Each number is 500 + 50 x the weight over its row's rms, rounded and kept within 0 to 999. Layers, rows and columns count from 0. Numbers have three digits each. The size before them is the row's rms in percent of the matrix's.

# layer 7 MLP up, 512x128, rms 0.145, rows 484-509, columns 0-127
103:475474473358458436525493503520449602527498583482510404455454557437536499494468427485490437574483557554471465541485497476507486555511524449549481476480505540409518526551518491447539564453483414496605499508454474477458459447546483445525505567503452507446407453530386468437503584480540517510495517513484533387501570504451524538536526499515509568539572412447549626515600487554524594603448
095:511464528512434564516472524526597500512523515421557525464522492490523409562412527534525548562387498583468526440508517488513498408524472427572457453432528482433483427416475449436493490502497452560627489577594457555533494518530548514534453484459489620517586465478482510531497457575417424433499551461484489465557445484592440519585559554522526520483567413462562525478582447448478517501533
099:537488447552479497487517490588534403505441513484450556461504477543469521482407557539532532491491547542492455616477555542494618579535422524601538548374470479500534472520424554497562505473530521511522484366467462473475577529553501564510431489514540427586398430451455502535492490464505464533397436489514393502517515530554478503432458463526484547436595493406483461519535500494411554549523
097:484543493542437511505576533532552552509470467490483484456550552479539470480478587437492438483514526424542565489522476585577512526517382466513497562470515449610450553459456502448508429416445426499454503528491534466512465520410491440466560547442532537437449560429487481458542596470506561519406499456578498508423440490456468587506537443618563595552495489388488499421559533444526561574527
106:502501459523613427575471458427477475512533492479486520450424418465449525519508492484560564448482479480495500598502513470574614531543464466423455569528579544555565558402456437477409558506548542443509511524478449566472587526544510520480520549439432453386553510532530535570489576556518498503535451455441467489557558472480430518500585516478550491437536512486475511407496482359382493501499
080:467562518520426545587495510438437614514546473508498483504439496533438593459533431565499462388461527391449459530466496537495571530517505581512553539566528453551529444499490566506506577441433498524548518607536425556521461438489412555529508506468456499601464478510501473513483450391464537477468528565505436542531479424404513571479452514426494577490441599484542526431440513568505501456428
093:539486541575579555486508506447446462557504517485491516442552464399413459411542446556516545478439499509477471522485460499602531531546541582451431548464549445502566603416505475448524486403531517417456489533526558568470600594508403549518515452558463471426478445513456523556447524504491519482515567516383455544510454479461525486443474552486510549514452546514603552401437551483414541539533
087:509532561529442536561405490531543560587441487502492476378428485498474450538517452519528469496474531466458434520459517526552562421420473545411534578485408470498503391500490518516438574466480473566514506455442401531516401489438475497518550412453523589544491501532522483478512536491475521507503496477498492467571516388478430534558596575521519530500471635499446477605473417503513576419550
108:558468406465482549458488488530419550525434513552432454476546498428460496445471529402607606464421521548506542520524498580488501510492477527428517504394455495490530514532497518467522569398659387528507453542532468547507538466443485591585460494575473494591453475535435464536480562529510439410499429530420416468558531552552472489498483500439493532501533495434490501508577500525458575539474
107:551528555459535390437433499462508478500462546541468394498605501411514462442455499432486545533620584582527443440517411434563515509410494471464531563440505492519559514523476480490432512433495477537482484579565434489458454605501466534532509493566491488536423421628406538523486458481570549515531420447502517500486484497424549493500542541513565636458455518518481482490521573481486455497487
100:477443435479533467440428530517525447491391520519399551463622512491473507478509467438630534565552477423532475505492532442517491466490569411483436445522608528455483561504464551497462452587501521612555472450436579546522507506479511520497540586457462529425469488534477513513497556497545479545429530382513516472519477501577533508517499464498578448529529542399522442388515512508501519566371
106:508475500489452588474547521489436552563479449501623462391539603468441482501431627441531473547431543592424503525535450455543540499472470521448499498448466514505585518415411521429529471515488449409525596518496494482475456427482484510551530497522461521525460564534483444487415501495452529570549535494479452569479422493466450643510576497543456455461452420528574464552493498543514595474514
081:470469457462503492592394422516406510540504463514417348389440460510508454503492456501601498469546505437432451534512514569533570528488553483550435543519527444511519479539494550411534589405430483459502500437524415634536496526481502514516501500494510464472490564449466439565518491462517446444585553512485479510528519569441528568444585553518603521455524527510463388553443480509502495525503
105:494497532400512437531514513528498495473533450457546520499484558491469479530464603427513402590506459470517430558583482551536491496518474467426468469463536461555514525495498486424591490407477503468410481537524547534549499514423538467559524536475519609545487580528431507519557542536430473463434469382487471515353466463520538507586525551557579506559460502451494618415515472541424593445462
100:559540478468395454495444450551476490475478546574520491523516550584451471547452549435519467531506502556492529516619507517578515505406494533537514483494482443459454426581510429497509551513529431518571438496498417461503349476471481491515457486516497511482440415465554484497450551614481520581466489444533420493420535548576450551637490574527526469526441546473545570520617462461448565467480
100:507489484489530479532500464593480495530483507523431443430512482551475570499473454503473475540571544468524483457484470421512536506524405515502549557545475585494558535587461556502595431505504434469522429509419475535545470481489550524568556577497540436478471570434488442514559493483535526471562463537446416528436575446572364475444522437502536459567442536336584524525553538507423459621502
098:526497479487537567512567525575518501445458534556456447521494487508551496544433496467413595500545451568428495615430467552489530558515431530500530539461463463553493534549466452478476516441595493551490452477549443538389590487491467605530596551606559468547402534439399422587472532450435465515502454500546532477490521428464463503516503428480621450482436518498608492451511498510496520506547
095:500490629462496484465456448487520447558411477493521481461462520435537477532541512518548464519472512538493487495443511546420475503434464495561565612544520427622512494493525601532518522601439477513465458497464458432427430579567497450474448490566434585533437548455483528476426385529518490517458512435481504428483421505567502554431405550536484495611479567532552484431559534468559416486531
108:478497570393465488537529362504564533530454469490520515544578530471548533579439599532512452546471493466460481632601451500530503417405440487547548505501495522436512443518436502400477453500508478462470504522508510565495452423579563483533445399592486463482570420410503460443433454515403549509462430415560538498529496518549518530525520498520480570560497436513565495554539531552498507464537
099:476471400466544539599538471508577455537509475541432513537554446517529480479527464562431515455615433638526485563484458413493483538486460394443520483465533595498427525424430472473561434425512509556499421536382494522457546512432485558494549557567451531529452528535526497549578543493523535498483458495510508505485546487465476520602528591519531602517428510417494490474525484447563414437520
097:523553550478459508453458414545562504527480571446514346469560552488536412479533561497497517470550520493442432470545502542584460539475498489594507498524494429489509525458592462469524467518580509555550477501507485474448536456438535559449447397558434503482528541503409395440526429526563470514567463412417450532427616550575560525501500490468526449557498456455407558510459500525432579512529
104:474523411533489489503476383476614455610431524537509463496583556470516596468491503476532516505479467445531535506507423492433633483449461482443498548471555495532545505507522558506483531456509479483505410490500533440484517471471488613465392563511493423412502550479478537510444510484496453453578518455575546459448514453452395603529411515420528439414614520517488462479495577516579497468523
101:487415473429586432471529470391513498529526464546447504457521574477558499588459522483456479478555468455411500486603550492507576508483466514498540504473554492524541507464533470502447512466598521556408406409498475626501523534513465528484554542409426569481582550544452485507505524491524522420481549541400516422515606504515451517485550547520436536429485589424518559378501481446470451523450
095:512482474431564432586469424494583520487491551450532422413481516495480515608541536546445484563460490503528473542562506531611488518486442392538435481490466509416412506499497470514430469541585541546516478488534421506528553499469515539532561506516526546502533448458432504602498532552454481548524377515473557518400525559625459564525455485430471423486539437404527478502484513416429486552575
098:449463452543421485378405435486484475523512552570583536400463566524535447478438456416528509437507509525443519576518473555544519432612565467495453483503534520557558444531532429490541549498475558504546538622558478492587498548520455534467487457507531492544451555494475463478531501436586534426576508473531441468431335442410470486462509552492551495511531456434523536564556514453528521472505
088:564447502464533448436500447466425503530503541572418459482495524496513507462415433514436506550529611430425463604476516473603501465541489567510557554405499526553517506453564495517516538489568515473573420516484501484440533502526602569529473450581571439584552498534584382535487571514585445367500480445485532548529582472481432469523499450458462465513582447473519471501572502515512502467451
# layer 7 MLP down (transposed), 512x128, rms 0.125, rows 484-508, columns 0-127
101:483454616555409423434440487402515478529521530462516419558504463565466481458565488478505428451445497454422511556508568467464453494522509526491399581529495536532545515496538483526452455483472556497509520552555438640651507476518540558508506490467376479560488463471572495525483512540468482534538515525422473561531438520508534551434520479468594470446482467541481505656395530535524478490494
100:532480560422445517500507547483466494492520439567523504494462582444476501492524457483533448509550588390467556493428618603568471588528517405453491549471463486472523491592481554556465488433485526475441558521458434557435508428496464425477542523567497411535450498374490532553562482467496548506482603557456513466497387530457537445476542464522541481544413537437534540482513582563529398478496
102:461454498445544518547454554479426557505498480541560424473511435559452489488472506508452460417493523517416487544525565528500479533513575479451520422640547509526492536422470597623460484568552483487462477542487490521516472510513562502593495492441461553434500466537459522491556487518491534440636563474454489415502527560534507534444473487404498478610432533368467554521551628441502538548486
097:473496447547482535442407460536434522481452507524565506473431466616471497516502514553546519529531524575570514443563464524429489466457560461528509507508663442407498393562469445538541494581485446485540517531463497514545511477590487484454501458491399494491489401432503521456537432525549476560586549406447519419508553494474543463525521589460433547485534548452480469502460482579516494466647
106:506482561548588422474532463466510539498480521419571532532461528452595465477543543528557579502502462566481550437442537530462470502410581461510491494508453471504415468489510522391427506507435520438545616453429573502475477506484500442481464417511573613512493514485536462481469544519501553547377471543543526500467477458606484509598452410484520558520424397455581508488481469476607503449550
081:525551566513397469489567475436440455491441519539462530467424550369479542490468424480484531579539547514464536543502533639501532583536482385501573387586536541524543529470532508476516536394430425498470578530433479536434576514450502489475581593488550508507441521489589448584457526500482536501555556407547449544487544569468459501469455474475535470488531582446481491448526498465490477496502
097:434488495544454531433484487464532521473560576427478547495533411513494512514481547528482446574432524523472498500444459467445545544421433489508546424347530436495458500537483537531499385492512518426613588456530608471435470517572479456443499462467535548549647514496521504478566480485524521441516473472526530448524540487506438565456466430530556536487535530567384545624552545545507522531448
089:474507518544535478496509538480379356538528446455480489529531483399583534511576482486528487477498546467500515454588527573383529493469528492491602499556528487411467602522417519516502418536489434565503554545477513426429463430509526535528431572530452498475522520530493484523504571552520431497504439481518564489536533588497525520463349536480582540478486517466427419454386584510494527462500
112:614468453539562498455535506509491425519417524468612582416472485523503478495511460556469508578430553508552396541480555473537495532448502458554511484493519476484455409427489506518495444586527476460447524409491509483525411458537533421461449502515488460584485527509521547463545456489433476541503536496586576591519582456395546462481484541521410448535526585549429460518606459388488572519546
104:476521588501522478508470471522499464474496451490603552462534485614540551453436485504446611440515590435520470466578472467499547481502484525497446684511593439389473513558481487522494492485519425441463458476510387463548490530480538471577553549459542471502463470514514521437529481439576532476519385492492635484526473516416475541529571480421430497474451539545528552520507479442492570512446
098:455552519549505584458463590484499482587527514548479538540462510539554425456455549480481472482498463540536493496498411457488498566503393455461428492487513575523432506573465473465533522359537538509484572470498459486587479422479483518403413480565529503577498510526588504502524605283504472496581515473516643542457561460489531511489508508467513495476514492504478545526511548460492454421505
102:476555507441463465456462500482540529524554457605513495509464468542433571587487432549396484532549511461522543554591513495463549495438403567479478499539380485567536491479561580443435545530617458488504523457441489495596488473463528536535514468537409582501486495497462525433535466562465417521526493457489404403624558523500549497565410455543532572474550469499545435494554478469529420517509
085:411539532515489477468556520490434489443513520535551500557477555516541444458465423522479500489485489506484532503524570619481422549503552456408585432619596519423546517447538459563463551560540465528593512612522547397515539451505447547518561518441446521450487504492506378538488515505463452511610482541511516474505502492504559359491446478454438491459488474496516558551495572462480526511361
106:534554531528507626525526394464529563526562493462520549543531464567442487364514501490558559507483452437470554409520552480455550509460493483442456368541512460403464467465483476508506475496390461453482492561543579484481561509457587499427452519494435520543486490437472561508468468556473456501508511459543628421567450491487500548484540391511652517503539537549559442528508498484490493520443
100:548473455415540594496526512416470421543534496532530524500503550444497491542506541549480579472524455440571565452529530462475513362502511489521527488502548443491462451422545497440377423539493487440431487548575498537480636493387522557478489453439491552515641506573507509498557478438478579486489533441465468450474493512507440567544467449563491617485543500512530560412412534550489497477481
095:548539450558444528456493486408503396502468544531546533519477436499507505446429624521616473490535536528442507498471522513437528530399565452462467478528492443554518440599498507412485546499481525546402636537533513501488490525535399625481479476472506509552444555532561563470531479571467512453520426557454552466559481508456512439492437553472534485413532511535448436400596523497557490473559
105:487447552461553522545515536500480523403562538519546541479468480555500577485445451531497417455487418437475485499484536642529556633570474500560392399502421411519578481476619387582574463501537470560445532463522445414542520500505498479495543519496530540558513503429446524474533456511499460562554507510413503520498480607512449446499488475402512544470534476437461543490558499487505472561456
095:568468545530493586423612531590460504534503518535560488443471398550557499514466483490418512460512531438420509581493587501509501561576433454506527504391520433522464476455611494491470432446530490561528527563440523403565456553451419441545540443497527529514464485517460557463442424446487500546459542455493500483433508490518571453511588444546360541494579549488497486559552487491540560438486
107:493389445469529499494502536510424440437531527579576472455507446527499499596441545498543488463495499442455466439509503465546605483524485528565504427482541642463428440511514481475497476487567494517475471560508448446453538544535463513489454530437463517504530460501573499565512547586484471415465563579474486490433609615522441453488449467450538492670563463491543498422547468486392503553487
100:489490488619513436454576514602575534561553473562548431447480512550556577493545462440461463483410464499435443440520457500571525571470477530531479500496371408549493465525484501568479461449463469432433620624471515425564515538553490476495551529455545487559447567461531506496411433499501549536544454525406466541495416474515540457403482522474537524540516474519420541554536480552498542542485
094:395524446531526511459468530482539501520481527476429571483520451537575520598494390422525507560510541458423471537510497519487529547480571501454476543535538613441364548502443440409443521499519463559501537532437479525519459460589485542524411507475480498448426452463654493475562505496506489543422463516558469484411504526526506548474457535649541436563499567432499451473520463451553555506491
106:468446575536567567490418405578476552530488560543499527472520521441423448546546512536478495533457488483621527444557531436404529423509510472551530490399532496504555536549474553522439481503429569424460491468441523513484577490374490561501500477507536336450481451473579513516545527480427431499573525539504539480478531484453504436538519594523546524543477444520511528470363533426522524468536
104:457451589510534537561405487538490486477472520432530555544527531544390406501528536599491557545441522499518440529536528475543537520531486489454503504589563543540512466525513553527549449480484467432607450531443511576447547437426445478470470476441570495474473496489550414425448474523563535481594545460526522447483450509487561403454528513361529459577491425508501466429531499614527439484611
094:462507531590525458388460541555528421480491470566526489491366454499509423457509580441598598591483489538413535514471538515420504486546496481527487446552445535499473547573503558548469476443470543469408567463504532490483550492560451527431469550321515547495490590527530520521549531489519518517487503417549469446558506525428508518511544516512547477450525581439525530490544451521541446404407
094:461615532486481506582558478392529476506511440447449490636473563503501580624517527490468466536521492429394468471525554549456483538480488506560503557472501580449492588442455567459467490485512555470496497538548551558403644496428490481509519516466432523408597462519557445484534439552449448434508497491494471539512466573528474392457449521574463519485467483521474525413491436505485506541439